Weights of a small transformer language model: MLP 704 SwiGLU, untied embeddings.
Each number is 128 + 32 x the weight over its row's rms, rounded and kept within 0 to 255. Layers, rows and columns count from 0. The size above them is the row's rms in percent of the matrix's.

# layer 2 MLP gate, 704x256, rms 0.18, rows 447-463, columns 0-63
size [ 99  92 108 106  93  97 108 119  96  98 108 101 105  96 108 103 104]
[[ 86 147 155  98 153 133 112 164 110 133  62 128  83 144 177 100  94 164 157 178 153 133 134 127 145 123 139 149 124 107 118 117 142 116 148  82 110 162 155  34 128 173  88 153 135 141 153  94 179 121 189 148 140 134 135 208 134 126 164 175 102 102 122  58]
 [ 92 128 107 139 147 149  85 127  56  86 180 181 196 141 167  76 133 140 122 137 105 151 119 120  96 127 115  83  94 159 202 174 124 137 146 130 155  85 127 100 165  70 121 121 131 170  94 120 104 176 121 117 138 138 105 129 160 143  99 152 131 137 156 125]
 [135 109 223  85 136 119 170 163  85 143 136 144 119 114 144 129 145 154 146  75 108  80 133 108 126 135 148 113 146 145 135 107  84 174  97  88 126 136  90  68 139 127 138 104 105 132 112  17 126  22 101 149 125 137 149  88 180 165 130  91 116 123 189  95]
 [103 175 160 109 142  92 112 164  99  85 117 128 174 163 192 134 168 129 103 133 156 111  87 115 121 165  94  99 208 114 143 126 159 146 100 176 138 118 101 145 180 169  76 194 134 188 118 116 122  75 146 152 122 171 165  73 121 125 164 163 134 126 144 130]
 [161 103 160 129 106 123 104 142  83 152 166 147 144 115 140  95  86  75 119 130  99 144 127 152 145 119  92 146 113 133 159 112 166 150 135 154  89  63 168  59 138 175 123 125  99  64 128 168 154  80 137  50 154 138 113  38 149 141 108 171 184 126 134 129]
 [177 162 124 128 132 134 144 127 138 127 113 159 147 123  62 129 148 100 145 169  92 106 139 110 181 137 139 186 112 132 167 135 134 149  97 168 164 139 120  63  70 129 121 129  91 117 123  64 109  65 110 138 117 114 123  80 139 142  79  81 140 123  94 160]
 [145  89  82 113 130 146 235 146  84 154 172 193 111  89 168 112 136 125  68 158 144  83  57  76 115 113 123 156 153 105 100  78 191 104 155 102 115 118 126 116 116 129 112 170  98 151 132 137 140  66  88 151 125 168 137  87 179 153 119 160 181 126 150 149]
 [125 161 205 111 168 111  84 166 149 129 117  87  98 145 134  99  94 132 160 121 167 144  80  75  31 159 136 119 147  98  64 115  94 134 137 133 149 130 123 164 128 147 135 121 158 211 102  54 110 146 127 152 116  76 190  80 130 101 127 115 151 142 157 125]
 [101 130 171 148 119 118 189 124 105  77 187  83 125 134  81  96 123 152 137  88  68 142 124 149 139 131 146 119  98 105 171  56 121 146 194 126 132 114 172  90 161  58 150 132  90 158 152 153 148 192 135 155  70 107 134 107 119 189 128  99 161 151 107 150]
 [124 119 173 130 123 121 127 124 123 170 132 139 114 111 137 174 130 138  98 130 131  99 131 134 134 113 197  96 117 148 120 140 155 105  79 119 128 116  91 162 153 149 145 129 113 105 162 159 106 173 139 140 163 116  88 116  88  37 147 125 143 151 179 110]
 [156  94 109 187 199 145 151 156  84 163 141 136 177 157  81 160 138  75 119 144 120 150 150 116 183 117 111 109  61 124 132 124 150 105 209 157 139  57  80 118 204  58  98 106 119 137 116 144 124 165  94 159 127 142 170 104 115 118  95 152 171 108 154  87]
 [124 103 134 167 159 102 190 123 101 117 151 142 100 107 164 119 125 107 157 165  86 113 141 148 181  96 166  82 150  91 163 160  79 143 159 108 165 158 103 132 151 163 172 164  92 169 154 130  98  71 155  85 193  84 146 141 120 158 122  98 101 107 140 121]
 [ 81 148 174  91  95 214 136 126 122 154  92 133 170  66 148 140 120  94 200 127 147 157 113 114  59 140  80 125  85 121 118 132 123 107 107 105 136  91 127 128 147 127 133  66 120 133  57 157 135 112 138 170 151 133 239 131 127 127 127 185 133 150  98 194]
 [ 74 168 195  61  72 133 127 164 145 133 127 162 154 139 146  98  99 106 147 156 202  67 144 129 108 113 128 137 139 193 132 154  41 143 112 155 193  78 138 154 168 126 164 128 144 174 105  76  93 129 102 110 108 165  92 192 138 117 149 111 138 133 158 109]
 [149 131  99 151 103 141 111 177 157 114  62 142 168 132  89 144 129 108 118 126  77 166 111  58 121 120  71  79 140 154 133 152  55 180 125  83  86 135 107 149 207 114 172 157  75 108 152  77  99  89  81 154 108 172 100 190 141  79 175  89 163  81 216 126]
 [134 127  92 126 122 115 133 116 187 150  96 119 111 102 136  92 110 104 156  67 102 132 147 163 122 129 166 127 143 149 122  85 123 146 115 142 141 141 145 144 106 130 106 110 112 144 114 137 137 135 117 171  79  67 103 130 170 110 140 118 168  64 113 122]
 [106 193 116 163 173 105 125 138 111 110 110  91  32 120 186 200 127 159 139 145 116 119 200 141 176 118 126 170 140  31 108 146 147  86 109 151 119 130 128  92 126 129 101 140 115 138 104 123 161  58  67 101 146 124 183  51 137  91  75 120 139 151 148 165]]
# layer 2 MLP up, 704x256, rms 0.181, rows 447-462, columns 0-63
size [103  89 109 105  92  98 106 130  93  96 106 101 103  96 112 103]
[[141 142 114 117 166 123 109 105  95 117 137 103 116 157  88 212  88 108 108 127  79 116 160  64 170 121 122 157  83 138  96 101 114 115 130 158 127 200 104  97 138 117 100  42 127  70 137 164 117 125 161  90 122  93 128 124 111 151 134 111 116 133 157 112]
 [125 132 124  82 171 154  88 115  58 136 189 158 152 184 155 114  83 170 128 151 106 155 147 113 119 101 169 101 132 147 182 180 169  99  86  89  99 113 142 111 124 119 116 159 123 121 152 122 163 121  82 106 136 129 114 153 147 125  88 139  96 143 134 123]
 [154  42 112  89 121 138  87 206 146 160 103 163 124 139 168  96 190 115 161  97 213 197 116 136  79  97 140 117 111 110 130 164 168 133 112 151 126  73  65 172 119 155 139  96 111  83 157 122 140 169 134 168 140 113 121  90  63 125 106 151 123 168 119 172]
 [108  46 179 101 118 101 117 108  96 144 126 176 131 146  78 183 164  94 102 161 109 195 106 123 183 161 135 138  91 114 104 125  84  96 167 109 157 202  93 113 145 143  99 121 128 194 149 122 171 150 108  78 144 142  73 105 122 221  80 165 168 122  54 148]
 [ 93 123  83 147  33 146 144 169 114 156  99 137 164 108 137 131  85 108  45 172 126  97 129 183 133 150  84 166 121 132 119 156 128 128 104 164 117  98 160 100 125 165 147 118 126  91  97 125 111 177 110  79 168 161  91  93 176 159 131 139 163 152 104 151]
 [173 156  90 115 144 120 152  93 136 148 178 120 180 146 118 120 144  63 157 185 149 127 161 117 133 139 157 121 136  81 144 141 170 152  88 157 173 175 158 121 136 169  68 145 129 112 179 106  93 100  88 108 122 134 110  92 127 149 116  66  96 164 109 130]
 [ 93 131  87 170 166 130 147  67  86  96  38  90 135 133 103 169 137 117 117 194 106 128 134 163 102  79 145 128  94 137 142  67 111 130 113 161 128 151 143  84  86 113 109  34 193 148 110 115 184 141 155  77 128 130 168 134  96 104 130 139 135  82 122 143]
 [140 143 152 139 120 117 113 134 140 128 107 157 138 175 164  63 125 140 168 104 183 134 117  89 134 178  95 117 140 149 122 144 107 166 102 118 147 118  95 141 128  38 109 139 137 179 130  57 110 116 150 139 171  94 154  63  90 206  92 154 111 183 148  66]
 [116 141 165 105 100 168 136  92 112 126 205 129 127 126 128  49 107 120 120 147  77  89 144 120 174 147 103  93 124  77 141  99 117 152 152  90  98 138 183 104 145  88 112 107  95 166 145 154 173 132 112 149 112 146 101  88 113 144  87 129 114 157  99 134]
 [109  87 169 110  72  85 157 132 123 183 147 167 158 145 117 123 108 116 173 123 142  89 147  98 130  92 126 129 111  87 134 129 145 113 168 132 133 122 136 140 163 169 159 118  92 126 203 128 153 178 165 183  93 120 123 150 103 169 119  58 143  89 139 203]
 [141 180 150 100 117 173 166 131 106 164 150 128 197  74 166 136 134  77 124  71 171 132  84 141 101  98 170 111 170  82 132  97 101  95 112 151 145 170 182 128 145  52  88 123 167 184 129 144 159 135 180 125 138 115 114  79 112 126 149 119 105  76 133  79]
 [110 113 135 132 105 119 118  89  88 120  72 110 150 142 132 120  63 129  96  98 143 152 165 132 123 114 187 135 152 176 102 139 194 190 147 122 130 195 128 168 100 155  96 134 166 236 168 104  85 117 124 133 127 119 113 128  90  99 142 162 142  83 143  33]
 [115 114 110 149 117 146  98 146 134  66 123 121 120 140 161 149 127 148 128  56  80 125 128 155  84 161 118 130 124  96 192 178  85 113  79  81 157 128 162 140  26 110  74 115 169 141 135 171 114 137 199 104 126 101 161 138 173 123 126 143 147 122 114 157]
 [108  87  57 108 166 157  90 174  79 107  94  54 132  76 102 149 133 133 100 133  99 108  75 142 169 168 143 128 157  84 132 147  84 108 125 124  97 163 172 153 137 106 179 136 192 116 202 183 106  94 102 119 117 141 104 117  97 152 127  66 136  95 137 110]
 [129  69 102 102 166 138 152 127  98 111 131  82 133 131 122 187 140 149 103 142  44 118 181  87 102 176 135  96  75 160  75 105  90 131 107 150 159 145 193 182 145 119 113 132  99 160 145 176 107 116  63 180  66 196 182 138 126  94  89 142 149 126 155 128]
 [129 123 136 149 161 111 109 135 140 120 135 139 114 105 126  56  99 137 141  89 119 189 106 202 111 170 128 138 126 151 113  82  75 177 167 114  69 126 139 114 111 113 143 122  78 161 109  61 133 161 115 147  74 146  85 139 177 149 136  85 155  68 100 132]]
# layer 2 MLP down (transposed), 704x256, rms 0.167, rows 447-462, columns 0-63
size [106  96 109 100  98  94 105 113  98  93 107  94 104  98 107 105]
[[101  82  98  94 133 122  55 160 112 134  84 105 136 149 180  82 158 139  78 163 109 137 114 119 120  90 132 108 228 108 134 101 136 119 124 102 112 235 136  65 127 135 167 149 149 111 141 137 149 138 146 127 153 112 129 184 133 137 135 105  86 100 167  72]
 [ 58 160  83 116 162  82  93 115  65  87 104 113 119 106 123 110  78 153 168 122  97 100  74 173 114 130 122  59 190 126 176 136 169  80 155 122 150 134 102  85 100 127  70 138 134 128 172 167 123  80  30 158 160  96 145 126 151 136 168 119  76 130 136 192]
 [149 146 119 149 127 125 175 159 113 108 112 118 154 157 109 144 166 121 110 118 122 203  66 132 196  98 132 102 156 103 107 159 137 117 157 127 153  93 147 167 102 130 132 155 129 117 106 156 132 128 130 151 151  95 120 134 131 127 121 145 140  69  96 139]
 [121 128 135 115 104 157 168 126 182 115 133 127  86  93 122 102 119 146 111 104 141  89 165 142  91 148 141 166  80 151 130  56  55 130 130  80 123 180 140 129 131 144 242  86 120 134  80 112  80 177 122  85 120 143  98 114 106 146 115  78 159  57  97 106]
 [113 114 143 122  80  70  64 164 132 116 188 106 148 100 104 156  53  81  68 115  97 101 150 181 111 130 119 175 102  80 175 160 116 130 124 162  82 119 125 137 137 125 165 178 111 116 170 118 112 121 113  18 121 132  91 103 149 186  86 142 136 142  75  89]
 [134 119  89  96 129 138 126  99 132 135 183 131  90 109 143  72 123 160 169 138 137 137 122 146 107 157  73 137 104 141 126 127 138 143 146 112 161 188  78 144 143 171   0  69 116  80 129 163 134 148 102 160 157 178 166  99 139 136 135  82 141 122 130 138]
 [140 129 143 177  88 103 161 129  94 131 162 204 104 117 113 164 104 147 104  92 129  72 104 141 200 152 117  95 145 102  93  85 115 104  91  93 139  81 100 121 114  89  23 138 105 138 105 153  89  67  64 182 110 114 160 160 143 172 165 105 149 180 148 154]
 [142 118 148 105  88 127 102 106 157 137 112 162  87 139 108 120 154 156 151 190 170 134  92 122 160 133  76  80 181 115  84 137 125 126 137 143  29 132 108 106 125 114   2 160 150 147  93 108 119 115 127 207 113 112 130  80 173 137 175 118  98 142  99 101]
 [144 171 133 112  74  95 117  87 150  95 113 100 118 122 104 115  93 157 152  99 111 120 188 138 187 136  90 107 125  81 124 146 142 138 129 116 190 117 154 143 175  99  18 158 126 163 147 161 144  87  96 137 166 165  83 123 163 141 103  97  93 165 105 128]
 [ 97 151 139 127 137 117 144 149 145 137 122 188  61 114 106 125 142  86 116 127 129 141 105  90  79 119 156 145 109  87 144 142 153  97 126 114 142 119  73 119 123 115   0 162 118  95 184 112 113 170 128 147 154 144 130  87  81 136 168 105  88 101 116 147]
 [127 155  98  98 126  89 141 145 153 192 121 101 142 121 161 137 100 130 128 123 198 164  67 119 116 111 101 154 152 110 184  70  57 145 106 157 184 122 129  63 154 137 159 133 174 105  93 106 190 141  79 139 157 114  79 150  88 163 160 147 113  92 139 186]
 [135 154 127 160 110 138 185 124  86 135 136 140 133 122 140 137 117 120 123 153  96 103 151  71 118 112 173 136 128  97 110 137 150 182 156  87  18 161 148 121 146 174 206 167 107 105 128 128 138 167 142  88 143 117 126 121 148 151  81 128 142  92 120 104]
 [ 86 103 118 200 138  71 135  85 135 106 143 153  86 144 142 127 119 149 139 155 232 129 141 160 180 142 105 141 197 150 153  89 182 134 143 165 100 103 148 133 153 164  33 128 145 126 179 135 126 129 123 139 130 102 137 127 110 167 195  67 153 111  91  86]
 [ 80 104 116  80 166 132  99 136 139  84 133  88 161  78  85 142 173 161  78 164 113 135 114 175 137 157 123 167 164 146 108 134 105 157 121 124 154  66 179 155 128  86 190 129 160 136 138 157 136 132  95 108 133 116 134 129 123 139 163 112  92 108 151  74]
 [164 128 122 124 150 143 106 145 118 134 164 124 125 109 106  97 145 188 115 126  21 135 127  34 121 127  95 140 157 154 105 114 140  99 137 128 113  91 107 159 150 139  75 153 108 139 126 140 119 146 134 201  68 135 131  87 152  71 105 123 118  88 143 116]
 [146 137  71 122 133 112 105  78 211 125 117 152 124  61  90  96 109 108 212  97 101 139 151 160 117 146 149  88 141 143  84  73 127 164  84  83  60 162  88 137  96  96 187 149  69  78 136 113 154 154 193 161 117 127  69 124 127 103 144 141  93  77 113 105]]